Weights of a small GPT-style language model, trained from scratch on English Wikipedia.
Training: a variant of Adam for these matrices, 121M tokens, 7779 steps.
Each number is 500 + 50 x the weight over its row's rms, rounded and kept within 0 to 999. Layers, rows and columns count from 0. Numbers have three digits each. The size before them is the row's rms in percent of the matrix's.

# layer 11 MLP up, 384x96, rms 0.124, rows 136-280, columns 0-95
098:476529476441490552463477436461476529478603489468528508593538423424419521459399497467540407449490505533483518523476500584573464471511523582520543526544561497433580567490436421434514539554423469476482410490506490491483595534537486460566569533541561410497496481547404517494588530491490605461
098:487484489535511550491449469488538513520420474540547483546458395525521462518377478493471517429556460431489523529421477475549642485465571556573455566464599465482536522505532470482501500482440453384427473458531464436523507505465516475560591492456434505475547582482563636479577565505478523462
100:484560428542541461514440489418477599514557506539521431457512454484484470508467523562551403493499503434570587544454526536494608469514441562512552571489434511468473498469592603535453490470474452485486564469445484536499533572517429490490462475488543426376490574466528481597502424442432464410
107:488547541369532502444477548533421511544484592487435553649527492439384548520497440593483395481528545475460565563512597505429493583415532527457418474555453471474534482465525529491523512441454524435468513493581495472507495497447452419472538450546463471568466445513511499529553494507481510537
077:529550492434590440446424492536455496549482469455447439570511489478485491512416529610515534512517429470644550528451490406517502485490537494486499539498506576519556472448535531466482506552458456429448459416442515554573444631497518594433482508497485457561552492509609490492529432571421518507
113:443487463402507536468485522499451564530550489469500524534402564494465486535542549439554495503494540538480527602552486445524452472536471497513478546490430405422490508552524581560654448595530399417527437502607513475488502470509462503452514424596496464503522511578487504499568480439491411567
094:366515425516543568511522557437386584501482550435481505523482505546489476560557581355508474512592515500525502505573513509490530441504525494498484476515482537536437571482410520578517444489512570473562496522563366551427488451471529454501498505568481519356465497539494491549521489559532472486
083:507486480461531518449538469408505518563526446502471488560533476475526543483571415551463471503505523455555549425561450577488503423482487493631555495456446532497483517489456554558431508492489518372404582499522504474592439514589460587531521476537528484531429472519468489657416482523475421535
122:492478413495445556520381463446471509536465478566470552480519460511459538574427493487461496469519506467489513509544508481516630524481502545474478584400465475402454542389545563464582493476542556459450433487567526402461518504486522498626508451425472465544486577545491598554575505457531454519
104:490540457525513469492484544389523470495570419470523611526517514507402468457543512489610489520413529474548485470492516457554505421449584531486529508446464503417493472558574530474644464547447567507604480472494551404581495533442488562479492498545543454438487415430415489544512526535535495540
093:510510466473581508509467530455533484537509567397434513475474449431469459487537553628515461398492477533559599438520509519471503533406479524478394523425524499506498547448418521506452508521539517512397436492448538485473494600453524531599492531476503474492548543598624481541536468491403461443
112:492554449478523521531415473496519456519487548500500464532416537434418516489500476556481498416499410574492516433475498576545470480489520575443497562432454467441469467449494546486627496556480467518455523519567507418446456480473483469606568482585579533403530488514465513588655551477428531500
112:443557467479464557489509561505431516448495506433421482595484436456490557515484549584531524432562491464477545583563481523443503569463547584534522511537532501430460502447538486493597522594452459576563382385493479409483596579490462469530423473503535436554452427525470473511486502499439487513
084:417471469491443441476488520494553477502438532507495613559459517512551527581531551453510479411620508460520593506446477537530535457489646557591384485494453450474526510462397514533488529511481514445461477495470546456486547475571559544606497494548499516528435458514532490467522535496361486450
108:488487450449505483509565613507471529459484534571498495557420527566417457478438441481577364501558553537617483456477562529405543530476542511525520503464455604487461504506485516590554510485508545422516456503563437423480568466446554562568538509588459418421539489460510486531526452467462480519
087:511592515543506545484480485538492474496391395469535452471555497553533457607543540446613430518553445480527498503456599461555607524418410533538494516591514555532443562443542380526486483494458569499480396434486481473546486422486460518551498546473498506438525436500476570504521539460496534503
066:506554448527402558445379495456488493484519467560566595508643538475556449479457469607438438454540483440550460418514476558567525471472541480506492518447477535427551502440563511507431520472571508513436516452647456491496446612521481546469505501470459476545491473513593498509498507517452511472
080:484449469537527493529523505472465469557442529449583502465449407513500502388614515515444605476439522417504504458586436444459543459469418514597559530594434483475454530508516481507493450551443566451479528492546506530493568519433499458418489395490510559439557580510570520503551548483548510592
109:492461409489489485516459526427523491512546426563517522490441531437506476562492446466481470425636459502502493419616443567541544486462474535490543602416519494415442452551470504601465480461525582469469464496599505526561471497507529503537466516450509526473502480591378449576516498524406486572
121:474463440523497551462497527485520499535560519567567472498529561472523321477489522518540499473507489414503511489570472538480540600407513528552478514569483578507469551433472445479434482443473575442434529499575532473477472587544414507459509443473669436498465549534449541489584478498442465504
103:502459483452461600460459535494447408562552586553488528478562453494486486470593499519457433490609421569530524528577500502442502560494498547486416546508444506480561477542517455574507493499449490480405398429477458566487487503619429519474473423520440456492548626460516477556406521487503514505
088:488426458414492578498443511533548435452519532444524432510600577546471432459547509500580616463483437396576490492531515538525548528488464520481484536515518457486477548428498439459565505470646534480418420420515453532529532445559502472559515482607532562495530519486506536532475569427477439479
107:500500424441534537474483429523518503558469526427584545557509429469525518527409414437508535529510462515448479465556509539466579511522580521512404556485620488443520607412491465569508472424503542388483544511537474479566401537546490479483507486426537513464525582438568595486503440449498471453
112:450469473538571572468431478455518503481444426476526491507568454516462460561451394540562476523483523419573548456460559529517465456401552532553544558453518551506461514432437389574573504485541490448474535444590480533495453575486536424578549512499550503455444458454471576552621561497487454493
104:488420409466564533467450481481476458607488513529451437480423539509412510549467441490491558561407483450570475573537463550392577508500482529550522546497571539493423577493505499523538470526444550447486505445562453520522552573387593506512482434597515510524471598528422564494516472529511547474
095:481510429480471564538479447525455506496444438495472512535592532614509505422526533551496502522466472472466545530515423520490484575554540514552500533487427487434463435386525519473460468553584521429481456462511505446578516448528382581520457525539624484505435496518459594651526446495450499541
115:461458514433466619522490432433509391478528559478450508550471491515466466574570425506477510467466458512453523554535458503570499544474570523469412535574415568487570565461437529460592489531468565461388443492579508513522583534580509534437459496475488540521492540468410531564520550503458420436
087:386528506567469492374609488530499511580564478492460538537549492495511490468389433448528480456457570558538536528537505461473503585529459496503566548558421453490534495601547560597524409518465603448470523455543503460600478467503504547414496471496519497536570489518583474519474448482499523423
103:395470429465523495520454458490482460458517508479463503537462504484494491609434494506521438521561518383553626487480483437482536440424477499601489590490452550391560492520519522469421493516603538436432433536525465535563468528494552600597564542480515530530505438516595483497520535500429483488
096:473535466509468532497452520493466549435543555415511447535589546529458482475551471544596387553477570512489515493498577517455533442460625540460518493632454496415488531468499449461464462532498543491525341499525461487491494397503481547564501463467510531433507496570439595573526573520512462470
106:497425459475446554485478494484552583476497462496579518519406593471470463517554472425486472564542562521473529557558454549514448574527463547468466593566464480475449521563608507514466461396445537470451491464511581451472467579589427557520509488534513570464522556460449560504487500540394417411
118:446424411485476445473584537433516535560504497499460527483451478524464365453450482447562551427541475496469476510565559425426604539480466563493531550570617502489450526523533476533432383500491502472502518529543537444512463503406479543479599481563586481521542543409480554486537532482458497433
100:467479444532565567485460522397392621515472549508535509499478474477520534516420569565553490499540378558472535605508515541550521519451556564461523490589588454433472466483540392468498510547532452525530449448534429458479528504480458523507504504456466479429439453604556458518551554473406469495
096:433543455486505626476460425455461482476525471510475466571465441485470462568452501500509508507520414521505492531510503539470426449599479602419465556511592491507510553452528483452540476562381448498511592432444450462555529479394449509406550556608463600465485530547541457508522522538487517541
105:486483488439495495443562498523469551582473383506450520511528463527396361473474535459591522504443521533538575532559468423619473499462521487412572538530558461452483477482551512575551516490533483507527549495483444497440386507435484550426586499557533521517539523533415501530576437480506577544
122:447503453423547534467424513440481593510638534454476540509477412483618520502482477481488479548485524509599505532469537475504575530438402518524470596530413478524550543468508453525421448603462539435578509470562447529514444555507433480485484506496491482539461574541495507535567528404492406455
104:478530521493530558496408488456463543456565553442491530499549462483520508484522475495517576514542436482581485478479598445566529564504549547451498564473572434395475512450525537461552495503588444523466402460477574365577415486546520495510496458485609450496414580480553502586495486577489431467
108:518415481507585518529520477478528450503469510453384557619406540587514587510488477546466504507538349558493506508505492415508515482479489566419421580506526441449440451453507488429454446468569497435536501501467504467507508491442580506527527465429601460530496542468435516610539537447519510472
108:515471459510513442503511672427437463523494560568454460595484510491520486484550562457473470490499533496486585474454585496494552586507565550431445555538484541483488513474469468535453479490436519363498461513534412476410495449557513535450499461613537482493543445385531470570522478471576490553
097:460517445475503523419492410400447499602466452522576494533458483602520513488466506487616530499507487455501585556474532559508497509439447555552569505448525600484424522429619462504425460506365469474567476476477490443453434546487446519483535568530545533535552476519514507525491450414513463564
114:464507466484529506481506434466431483517618513548592511491424535476399465515442482548517477530493498475511480539483462542506584559416512502574482537542504537539500645437562496473434457447430474383537434456529566443511514589415478504565481467523564441525524501546452591499595544498419529453
104:440428446516598589462468523410459397552430502488457493533487404518533509453565441450528497493536483469513435537506629487524533468547496497505534541460514516449527485466556489490631499467544543513548431460575583471524470608488454518459509441555528455480532409428469479507492536482429497623
126:494494480450603585479479529548564471499461458480455501552545487437427510430540480458496479492417516450530532471558493548449447532423482607533520556585515453457499470533381519411491490501469563536395449441494495510521465527554484557553547438439586532453468543400525474567636550516464526521
094:538497434448378557475365508470498472552531493541603487523478502511479496639380542445465540512507512407517507553485589465486460445453542549467465523464575455480547538546551494566481477504480522459504570479498569522501387529481547481490621384422490486489492565495475525515466559511482495512
098:511517466502516466487479492548474420501520539460578475552559447453533428534486356496498438471576491424531539421548573391521456582513539509508469562604527518408447523376485526515508518452512486413403528486534523476580482520525467492480578529537451547508550561426467538507593455549440492507
077:495441468481520449451502570388489486532482532508521448620514499557488477553470543454562499411545484428600470496485596555540554494480478499466491526525518516531495468530600479469496437435521528467452440372570478492514507614504434566513593522540429499484555497382501554461479549592505464566
122:472474418467563526504459556484421516495469435471501486463535520501526483536518521514592528481566442488550495455537619474567546584514517497445470500537470475390473540463503534558579466505580501419512531481490453483527520463379474481535514439479519515494470446494429651529589352475516532599
090:420561441486430473477504549515416533465573469537495547518560508479519512468505490526529346501546527579568571541565458526461536498455560535475456479479412588516552597567471544495523408596508486452417462563529556463441527533475460473479486465491560392448500504445526558543539535446426469439
097:456466479402471503531513494548439506516510462508448464538502559506421502439426440563528560520407483436559498566480430375563532600522464541478518556393479547518479553514382504467444474600547521513466532508529495442575578550540442552559508434532458473464499449493491465534555412562569489515
107:479436424470589495506482566508502416553532455533466498514511482393444437505420582479474468516523467453478575447513478607449483477426503557416511509508560566481400511469542457411487517484453575417447421506532479488537508539598505539557576515489475515428466505522509593584528414497509568426
122:457418525461458588492506601487438463530424454449513512561481521593466509534496467492536556519571467438577502539421554507455514499426541524461495524559607500471437578415478510497613436438564574515411522472502448502544462508409506519527538442450492449437520581455485540537441607475478526516
091:500529471347565542471507411442515550606525463415498511490496391456561433479493451458530506529488527503543503465524459570600532490556424510545513579592446523534546567462491447434520502484516495507546425417568523569565479526601545536458477496482464445490571470504467529499487479388458469464
088:465498507491437460430404555484460513501562533508528462608480459571354442589472487441456460515480464434511517442543475535488544426514564534503430526463571516492520593517454489515455520575475547451521561484463591389498497491421544575570575465565463546542529569527529543511465557498503477412
110:488470473450619539487476602457536573502475501503592480517531494408507467543582428445530446522468462500483549442551540523538465524423537562511482508500444513479485519521550474468437482512389518484504535493448612479433456495472513511566635500403475539432481490435530448522660508499423472519
118:485531449467548553464457541455444555543609515416560439499558534517459457538459438459579470505548487397477495527514517487522474518470453522483399538466525473456423633353524536461538474480545487410441498530533466505471524450510480493587533511512546506462531541568551668502511491451504505545
107:456525462467538510466518504475458484511422595508587510502360466522504495585473422356585504549469496510469570572538566477547503419489491554465511469561513407419479474591537521517564442611395463488509475492513509512483508504517582497463502460485592464507552526454431496485576500581504519515
097:477490446491442477463491510441608518567512438463486612539558549329478523488507483441461462536480498471531464500547549521550516543510497577415498640454510452497495524549563419557468534442507536513450468499455403476479409596418513479510560464576530463481515601483490514516505435534544508487
111:480526427494465492489607488432475494548486554563523453497480468552408418452462427524499517486431431420486526626556532545471448561492490624480477512533470511468519506533558601600559448526397502482539465411444482475483548489475502502481526401492496449497495592461543468584469490577538571481
111:505464398542516549512523453392487503532410533502584632571518450484530450500538438513484454439459444531520519447489550458554450483400447501554474472543559492444520537460443518523502484448428498469461533525520399493497496491551473448596625506447529491438610497485449517627546474504525487550
071:486501510474613451539492571495458488418432538425435443504414527524517498514528481429597635541501565497592525518406479474396474525487561511493501518565482499464588528442434489513486412603516503502454480505403518486532507465437592570541524501555542496494526547470468529489525562492487384520
098:402460523380533515436479493566411527553543451460473484518464496426468439478471591491479499563505523527535499579605518414478452570466486487474420583557476456516499479479589568455525452480567478460494551498650490504581505507461567528535476434525577487450537545503512450533511469462416507421
115:468500518506569523494475463512455441525465463417526565562510478568426523447545435490535500387610525511602535476462548468464508534451513529469488540568506460462520554430395501640501472550535483513436507488484423444582438487379507497580493554453571560540515467464489452590527423496485520529
076:397465419487439588403478460507502510536519436512585441538501488609472483514448542457620445475513486413493460405566468555584505409467553570518504470465473486458472486549455417503474456524516592488533485516624533499486517446496448562551501538437453540460582466501520480525462559473552507554
076:472448510441540619496470511524437542491415500596488410546484450533464469422537523612543495521545489429615490480419485491466534471446558525440570530596572453524488532450522486496485510528511603471465524459572517468480508597467455571557561446459420447498493503465580457495538565520469417483
106:508489385473478466500466573483505587536435535561489585593469546513498550495393574411501474393500520472486505467568459495580563550492490536480612516525443533449479485546544537482548482596449573406533491475494516420506444411468429512526513483524480523449470570406563539546434470526535458512
077:456502427479589593474396468503496478498483553458471484554485485445477486496518568456560541474484519538596414415534498517492606575486494520520500530501564465468575500462531538501520524434488649459517461441669521566498435486438494529600474471453446560493520426499487429537509474537514505551
104:509451546526500569491488588523514548495458429544536538527442551490416402395496479476550487449474522523547524460579516536531475566381535571539540508459508487454515618429439495511480517437513527474521415481509457410449597475345471493508595487490591506475522445461538552547542526481501485461
071:466577470433406472451602544512525407527491394543527518513588585509456493457538427389541491467569517538478500409644528530429501456515480495515483494573470501459561505501482543452495476502511663445438554511586459464587530454455457543509478517523529495492452456512491473487510490558492494472
082:500413467463595496475517616403499440541494550467476501507441498566457463573515389630510467556489403455527570453477492496496515501533571530475559525425599607441434516477465468552457552428482520499441399490433523515461457494556545487485519507472486572447556525511466518499490563507489586482
069:503560464502537424464467485441497536465499522455506580547485564464485514506436548384597505436585519552536544517532590371461467488540525516600516505516519484464514484591615481469472457550429481458508453444498487449537427447506462522455465500539501593573565541377512496513481412543561488550
081:454476523501484573512476478464427485472472511493463524523461589505569517500462527423614624498504474464551451536464444472503502554477447551479572527651519576487537498451492511491526509589497599511458461489465373566480504390511536535425449483455568412477481495454569558552531497420480483551
082:421556455546494566469558544499445434519463478476575511540535580525501485523602568506553466481503449555479517475568554552465528557457538505505470486430486481463417514517423427493485402482535555560498543477608555462431512404485414488579495456464492548406470482505380467537452569600507549526
088:362599472469411537493476484510487477551519605609476457561486466521565449479443495498437476497484447533571517587459489454517479471479527511442488511529442449544472509501497457455565511603523564506453527436551640505535486452485483603597463415527564495459445487492512486531597488499456456451
071:458466490526551424432447494569494535404579426566505496496583523528540487510443497467576441491476492565579578432471603475396455476518485507545520484522508458481635510520523492579510500510434573443480544423529569485586470438455518509521395459468530485501545522445613453525498441469466499548
093:518584445497535578487466495428414639507455523496490502495510512566417510474447516423522536450530502510633481579477471494507515555407438562608397486561583404488577449499545472481543424495520462493475475473454455507506462473528529533444464493437530474463509600459478595483502497539552491547
108:501526477383510448490461495563493431574509398485562472558531458476393494518511495587503445500482380515493591548576498474513493643452484510567484477561522514517518501467456541528479500514458520509432400482435535449442499499556628527520507367490604551525477493490477512526507536517459543461
074:480461494453535583446441480501495555519522522486484461511462532470552451512484518570440425555505405565491548541446501497426607456451493498520466551491586413490522558459515526469494530366509484499383517470537576521582556606558557511545554477421467509466447499557512559495547546361463504459
096:515461482423476597543507513481481464493684495447516529521503512445435502443402523518469465428549523547552500604543487488615468560490500532582473510455500437487531517593414428487539435487528492505512520466510567472493492472502576538504454485439468470524401536514341472518515494523429466507
131:508538503460546526474382460520537500557542408461527500534471406479374426495466454539536495475510530486528567509553603490499552593412507519534456554565582441511504556502422524436492525486528469517421416497508485443588463579539528515515515433437478432478549491540464585554517475421390507496
109:476508522456483499484552505387496447542549522423419518581391559537428584457576513484549544430481429495471464587500483544517507537466415545585602524492483487485490505450501466562478422504436513524481365387443555510481531510499517491459556522476627506421565501515550489526509467456499520535
073:463490475509540474496557548514541585410519463484533544472567588489509538476522521433625551528520516614510534428518552493451481417482548541480514489565465518456560549466460477546489486491464515511470456518482469483473563407424507492571484514552538446449469493601608529501607454384385423486
113:450528415466546615512553461464443510515487558477515494443452444463421517488529402527454513539520426389526487489480496550447557591416489573493481555486493558497479499508539568531579458474507524401467527475606424486542478541539516524487580460501542562425433547536513515522462641483415498462
074:527567504458513459448499467575516449506456519406482436490475551534544477527512420512513532434486472447616555465480521440439494549420507511455465525561610383456492464555440489466479497467523517457471501486488423410552433494526653561569513494471483539531547516515503518475522579622527592548
067:497501488474461405439486506361497500477559449441536544543528432495561500523556554488489465487537421461590517445482582473593532494549499474560494523495490464503545526451524548573477465458585477471402505471520452504580577515428562484511581493636473381453486525607529532496502467532554437500
090:568455513484468467471494525454435410537583506492532487478495498495569390516498454580559461476506511610453459526459510502448545456425493530553518527561375516533588525522405493498511535499508473553594457469540470426518537506394478477423527547508523580510484467522393531603570408529442546524
116:467529465436461532508509485517503542464583365504511579514484486455524537566452459497541391503426533484555548527602513506532457455487465514499545564474456436479480514502509472571467416494531535531519512479436540505505335512522549459511559508464478606462494559506471485596628444611491565532
097:403561368432450565511414576376511472519536479526489476683443539455530423516474466467487463460577462495614534499469524453450507460536541476496498569479477515505544527450513512552513455507533547462512536463550444546543491478478585567498434514543444451438450548521554509522486506478434526457
106:445509446406424502480471485507508366523522585498499426611431523565444497592503494400577506487571467505601543540561497595442549445558460528552499535464527526516469540526515491576553485504443498452490540427496513419467417518448559549456555494573493515499495595518467549460564547535499476531
079:456480496448430552383408506414511587539522458465491504495532498568514554494406465520597445483520424467512479474465547526463531484491529520563467515553568413496431588487539514456494495592471566431515508487588586540636471528585451524554474479472513546396430475555519504493539547530507457482
105:449436463517545529493548491550482499555462550446496489500511525543528502563496502515520534479459382484538568413537525495483436491475480469479485486540525579473410544435479405590545395493557659513476527515441456435564473483511547479472583471510447582416542511530509510615540444513564432410
091:474544406494519563480465446517499472500550432560541444491536539431480513454513430503554512464473408385463557503568555599433497492493488537532595502529425414439502513513437487533474480546436545515437426447528447492589532516559473560576466450487548531540598438573510518588525434576506568501
094:466504439455526460488498577412511456506488494536405600523480597486478449571478547548445504581632551481457490477537481416420614533430576521583495519571529547445544581518507435492425503507449462482461511487483509526414444523445499488497519454541500528410507526419519578493528476434517479576
089:484501414534594563450447540524389460505504460538576451553520460570507515585574433567521461473454484570452541442470494479520537435542549550424468537486552554524498535420516515462575483480427500509455461407404497482503504506575470544431522529515419556525527460480579514500478578484368476577
087:430581460522466534492500595566473446525489561516414526537537480605450519540553441540474506436424421555492510432532541413429473563431503533441434542466426500504542451495446492518612417533484567535551513491474570538444472566579501549505516434500445562527445516492575448553517479483389505492
109:410436469496441552484561480459429460511493480445496540557386514471442529430528507541469491474593490447554445466603487433503490507464465546497592542438453523421456478557520570564497519423522574454591566467520512471459472477437544548435512504516566543444635535406511549533529483476478493582
084:504522502497464540501564533489518426482485460479499504512494474491477433430567483578546502388419461508491563617526466485482451508522460522529536574490466543454522522499467541573471380567478474504395444485421590521538586619490451500567603471605519475489515565583499510516506418434462446496
113:450507499467531569464497608463473503527534382480448490558401477512468531466565434486463484504533426525523524524578541373509497472465580490574438554384483486469494616512531548476590457487540546373485486487469537482501464506560535545561537496515539431475454576529538478525466574411538547519
111:439486507465418517480496525494434405489502482484520522662378454493490500520486516578552481378448481474519507582468589451531487537507454541437594526450513436478453527405477590572468506494562443500467513519534526476521472558509576524475517479540543507492607523521593474515537477495434572417
115:502540461516416495510443491497486517492662450440436504489505616457581512463489557548567435485459400463555441557503501510555540587477411526475518614500399500454416531481559535538528472501437486524483367467527446428480484505468521514507466547509559566490554555536542542545494502486509471561
114:506549462543486532470398551483411507539492411466504543586530386584442472499484606475472528563486473609552518492517534473468545536511480589444503478502484552450461527536553435485557517532516495425547456511554437569515505568443556551480479506482589401509491437435546475560488468498460414382
094:458525411540463501500457522508518381495485520488590465533437564599506487587508558532552470473459490479458537478462502492471564469428493504567505588470494450444430450429491531507538494526441580434428569500507483449430515488568599553544498519566527425523484580441523522489481563366508608448
083:449524502435541524459616536536525522501465446547478491531514411513475421512437450425616485411475489530509497537546440517468552442523536523551571548533457430495486550447476451506491506388535570548485505468392482557473500450563397518545570561496595482525434444476511563503549523537371512512
102:503536432448473519487459520382387511475477563476558511522510455536448432566526494531492533382534496480499523439597565563508552476491502509583448496527470421468611507419518463600515503518510480419536411443486524474586502594535538491612492493539459583542545529471476448492503558567463515541
130:435437462438437574478432524515488582542524504440493494508524427492492471511487518421564464459548415553490496510520475503620449614440494507579565478577597478476541534420396520563554439523537428491547428506552515516587567550449565481491517494494530447441578543521531474540509488505435411532
129:500499518433478584485425534507488501512515543564476544536471490481416435511552481481507513487548497490536588493582493573466531457381621539589474478460447543496433510364533555490563513428498555535476423519519509437482548507503504509440535466473512576469406525483509599552597442382449510477
115:463481452491520512479459476464485574531481564523479592541537515659505567596522349468524536501440496519540485467469563458464502510513536562546422502558509424443557548524517465483455423477513497463449527504576468500493474477453593448498540487506550370427534493431522566511559495459552390529
111:549552492437546663484486493478417512487490418513451437556559437481443417481534479537615479432586422450518502570481508456567459581460521540563453568539560479479499463402486482497575521489519482494455501396480472468468543528551536540497490511480495489538494441444559561530598495606483478490
126:458539470456445480449537468514463487477494390420557562540524486545480361429493475512560536465528451506503524528628573553592489515498440542524587540438555522424509547557472464544544479552588510492543417508452469417514401547478464532463503486505577522514532519480441488561471435616511506451
087:460565498511521581453534529473448465580555557464595480519502490462452484568499482452499404592548496543494517418476483556416658591479501503436459527622542529489464519522467401529563492555481508491495548493526387487506444549456497506411483507495450514447535548518496469477400428458541496451
110:487498485479431466458512473463483558479536497443476538513493594530448497480559510488514453471456566487584515495539585494547540510536539530477538535570497477372451527498600521428599520503383485470529432429621426445533580575420438473534596505570465560488604534510453474484499525503510433470
109:394495499451538504496429485382519509517514501490558463578457449535493556604457417491581534510472500440588524583465548515574502483544444551497484513504439407496509506484526497554406444617404467571554467487498517475534458536542432489441492459501546452410547526463499513557503544489405402478
102:497479480432500468489373547506514563528493436481612484482497425497482497433484514520566432563512506481592512501457542481479419509472498493473574542506478428493482501404539521509549512524453516489535542439530554483459458550454545522602582412492611406434578465479525502591632478477465504591
100:479541580422604607491401631489468492530502482501441489547452526549501462445505567521519443461457513460532584536500454481533487484457510511581528555576512508430473468473505523404534499580491519505482472451525424475513608460470470504551451472474485429462533552524463417593528506391492410576
074:493516494463477518427513518520489530444427522500583550489529522433520499609497481579541540455485455465570519513471598463589488508466487490462444527471601347431578503431537492465558491408565421554480500480504444485525480552414523463554525508453534513536565591575428475473581526496432480577
104:368426430449497534474544518448525377524491456469415566530421532521483487516561440511493520515473527438588575523488493441410553462413583485473451544533568570529480534551514561526540461568561502442468511485532485471521520560392524592455467505515563536471557512491512479469492506545411518606
099:473498477527581637487450544481491524518492507479466528520502573427490447505540487511559578468556484513504528585516556541471507544420437504548485575561466538455522499450481517466505531516494475478531452491501398483547477530511408497444469434576541507544575459588590442549485429400381365556
102:489495542432542541543430576481477491429498552490401570497522482478537501439517537501519383485482514465586575527513575487522513486430517557497601541491449535473565481492431516490421444570468546474474434446434568549555502471463552487493552394505622551514490432551444413555529496506476393444
092:381554480481528485447537499467502417531595492501425538532430495534483502495514490583534492508565554499553543529484579549391460473470512541433510485559571481506525512552516460618559484543512450585495395416456382461473441590583453555484503503541531424516472398481468477510459452504477518546
095:498436503512467514434438550472459475540527457525514484537538413465510567561518467473459540440556525546485508572431505564482615573455466468431440548596573504475453603461542469505558502521533487460534592456518500432502419617511468506491594462450488453485636511530495508516453453431429444445
079:487490423494590549484419519428460467521520513549437467535523433557474410480446420525449425502570407479632485416550463461420577521460497514533506494463542522535494517518581557498529540503527481449482436475497540471506543603531634508510588515510485432444474516386511528507494464572477481564
081:451537500551474462495445527549484537544541526486452520453489520423447432477534481511541433544529497419590556506576489441439454491552499469574451596504456496534493463374486435565562527539481543497544434497522533533571596502437590549610518392491503525504562529490449601481531395444503456482
093:458575368509494547441477540452419485579537503419527464530514456609515514526467540574481418529500416433489507503546535569591569485494452526580528511477530422448472498560527511538543503504543514524485463507517439507563426504596556524478369467431514459514479525508456485502439462513489649490
098:388465446444569519479515466463470516479510474487441507566463571517470449528507403503452470591498474597517627536457469474538536465549479483560517551527569490398516579491498545494542486530606537390551510523533457533577517496387569481441550556479448510498501550565485580494547522463541402497
108:476426475513452459458539543472517526549530569503502567521562471507427506497490462473624538462560539447508581459531551437485598466457525606422499511519555453416542524497563543543485471504476526515464462511484475450495461440534477496508586563533487440346579525360452461488527530424416493528
123:498469434452481498493495514483418535573530469500504487520472519421480456599490463475575524561522459489509559453485459418536550536452422584542558541574426502511396476412577615480419495534501514488455514502578601459483546499588421554495550477493563461502486457471505539495616427418441512474
075:433562457488419538431450445572531437497561452545522522513528446525463483483412536436480359479509425534493555551527504544553523541555499506442472542594531381493563490548449508511453430639486506493507484456493494465528446430484566580482489412491494569595463500537498533574535435484502541476
101:484592520463430561513541537550499468483468518415563472586491501469548359526501514576492448456446512530496550574528467528454495409405544572483463541509554551468468588456528410496518390480464479462461459467487629548414497527448547513563560442498452479472472558485442562516476531481537537431
100:455501483462658447444527547411440472596561509351558505584519399507499518489529499501470498465608512502611561459541503536504413504488583511491468470520459497498454570479507455545517506484515458464480491472443558407474522456465474559462537519596562467458492480513391534541490522518514547475
096:480501484483463552395545510488509455532519508492520468562519473571482467614373512527491503483544489542563507568461537432551491507448527601541451505391582498526413515529425486591485465457410603430528543499553520580455441494474551510510532489633511475562529445522485527433554486448434488537
105:484525422532556515464546456557499489584487450437507588556588535512432441465488438436596574569549478497475532538519531556426453615451507527547500512496492500487452496404518392478511362510464519456423554536479515430419445514538523508501508490550616450502489552478435545471454549446486513470
102:431519444491416551482586562505467518506516475466487468557473460481536492515535528466557432457507487436606556458625592510497479423445450509494557512528503595477499561445454586490535542435567532521500549503426393406464608467437489456540484523571496497454419565523501471607513459489506496454
099:422500489573508417474463541467471420505448515575548493568559485460499456550411426593550465397454448501551527498505476539520543485430475558474478522633552476488466524482493517578481492575531498460478517375545465481544448501419446489538445433554507453565613536507545545446464512594472499543
071:450559477419339557363582497401500473553551432513538510505439479501578460585451533509407410485528391465484569508540517467511493460514520508531490531441591461517443488557570494474495560565513417497533561468505521454447433518516554559476575476497439529527503512557513506495477513518545534479
120:412572496433521529498561512454373513554535518482497520612467505502419505468521527521510545477526531474481535573554427560465526496507482537563434579555559521467434629496545489431502435517544454488520466476504500404439575508488415542523443496580632476448428520469420539483515480482426543505
094:497549471500501505488505475423414538480504522523470492482498527545575488480624489567440607502556470477525520486528577450406524403455429521568510513397468542454498492514488498511496437428631553462516563413585491574521522492604555506518531391503556523430386496455493500512532475474489536545
081:440444416557504481450535513545526381506576474450573513470475543508513509475574530434574480525467460451455442533429531506520514500431526518522510504536493541467518452575498616592519545560402496413504453385468513512533473638496524533491514472598555502505473491503512491449592575607472494474
096:474465458452514532472562530542423453507422418528451495462449529451405431554508518402587556511516505422487629540634478468500473472496563499542579532521617571502494505427515398532533483499564522476601508488465459437449554543552481512506547464544523484472492475416472472512523418499501446468
099:466500493482561517435493504510422469528533493506444527462425538435515465473650491589514497418430577481534521565537632509472604494429460486515456591562486476518504524531552553544576529584494509420465519429455437509511496545504475610426500500450522474456630452521497535483469470512438502487
118:457559496442552540453446567505528430555558585413435495540555610419404453534575464494561492507559485428519531518514455482464532634458431533607551498544441517406448556426488536485486468539485559472496521502526511484574477483505471531515415486496450512525482542508488525495567437388543548460
110:488407491468551563497502494449435582497580487537569457487474451561482462468502401546505411531497467445551504457520429502515525453483559554490599538473447574479470460544461450591549464582420594370544522419482557538563531489522520515513544555469514422397491489538470466539524458467410527513
120:499508403483509529508485621526442539506552474535495437534546519525424311498434390541483479549485487510451546482548495552453614492504579547547510518464459511474412515429483433465496501494568575449481543490535462555473527498454534508551507439543511448560528476445518542544586410442478541438
104:494447450486461500498545502506517533502472544518480594512401553519442491518526504419551536615470385526475498454608521454558520484560389564483573525451526442435429490471496555568504460536365490503384499475482450529489526512626544473509480462570537504456588546452458421507516518495514498505
084:429370416467482501457511560459452457512462454549507574538449548578500479557535504480515476540502516407521457401557494471561580450487590545558543485504604498452487480516488438478506507485518601478541493494571474511438494522432536594402608506497512451427521485380486509488510516594521478546
117:460494429466421421483514555450521521498550534423460523626504513445478449535482526445561516359580529465501541463577560537593431523502423548507516497606407543501510481567509528527545460599468507531498476434523544454507494509444476477583581480528505518477597501522450445503517444543421430490
083:511434457535485486447446481515478486603519499482590469549435498422506504517527554559576396501432491468504518407457380429495447527480480525596542493472485534465455492449483605477489520414453509482511537480542507502623529531505520533411552563422434506385553503512566490592503559515481561460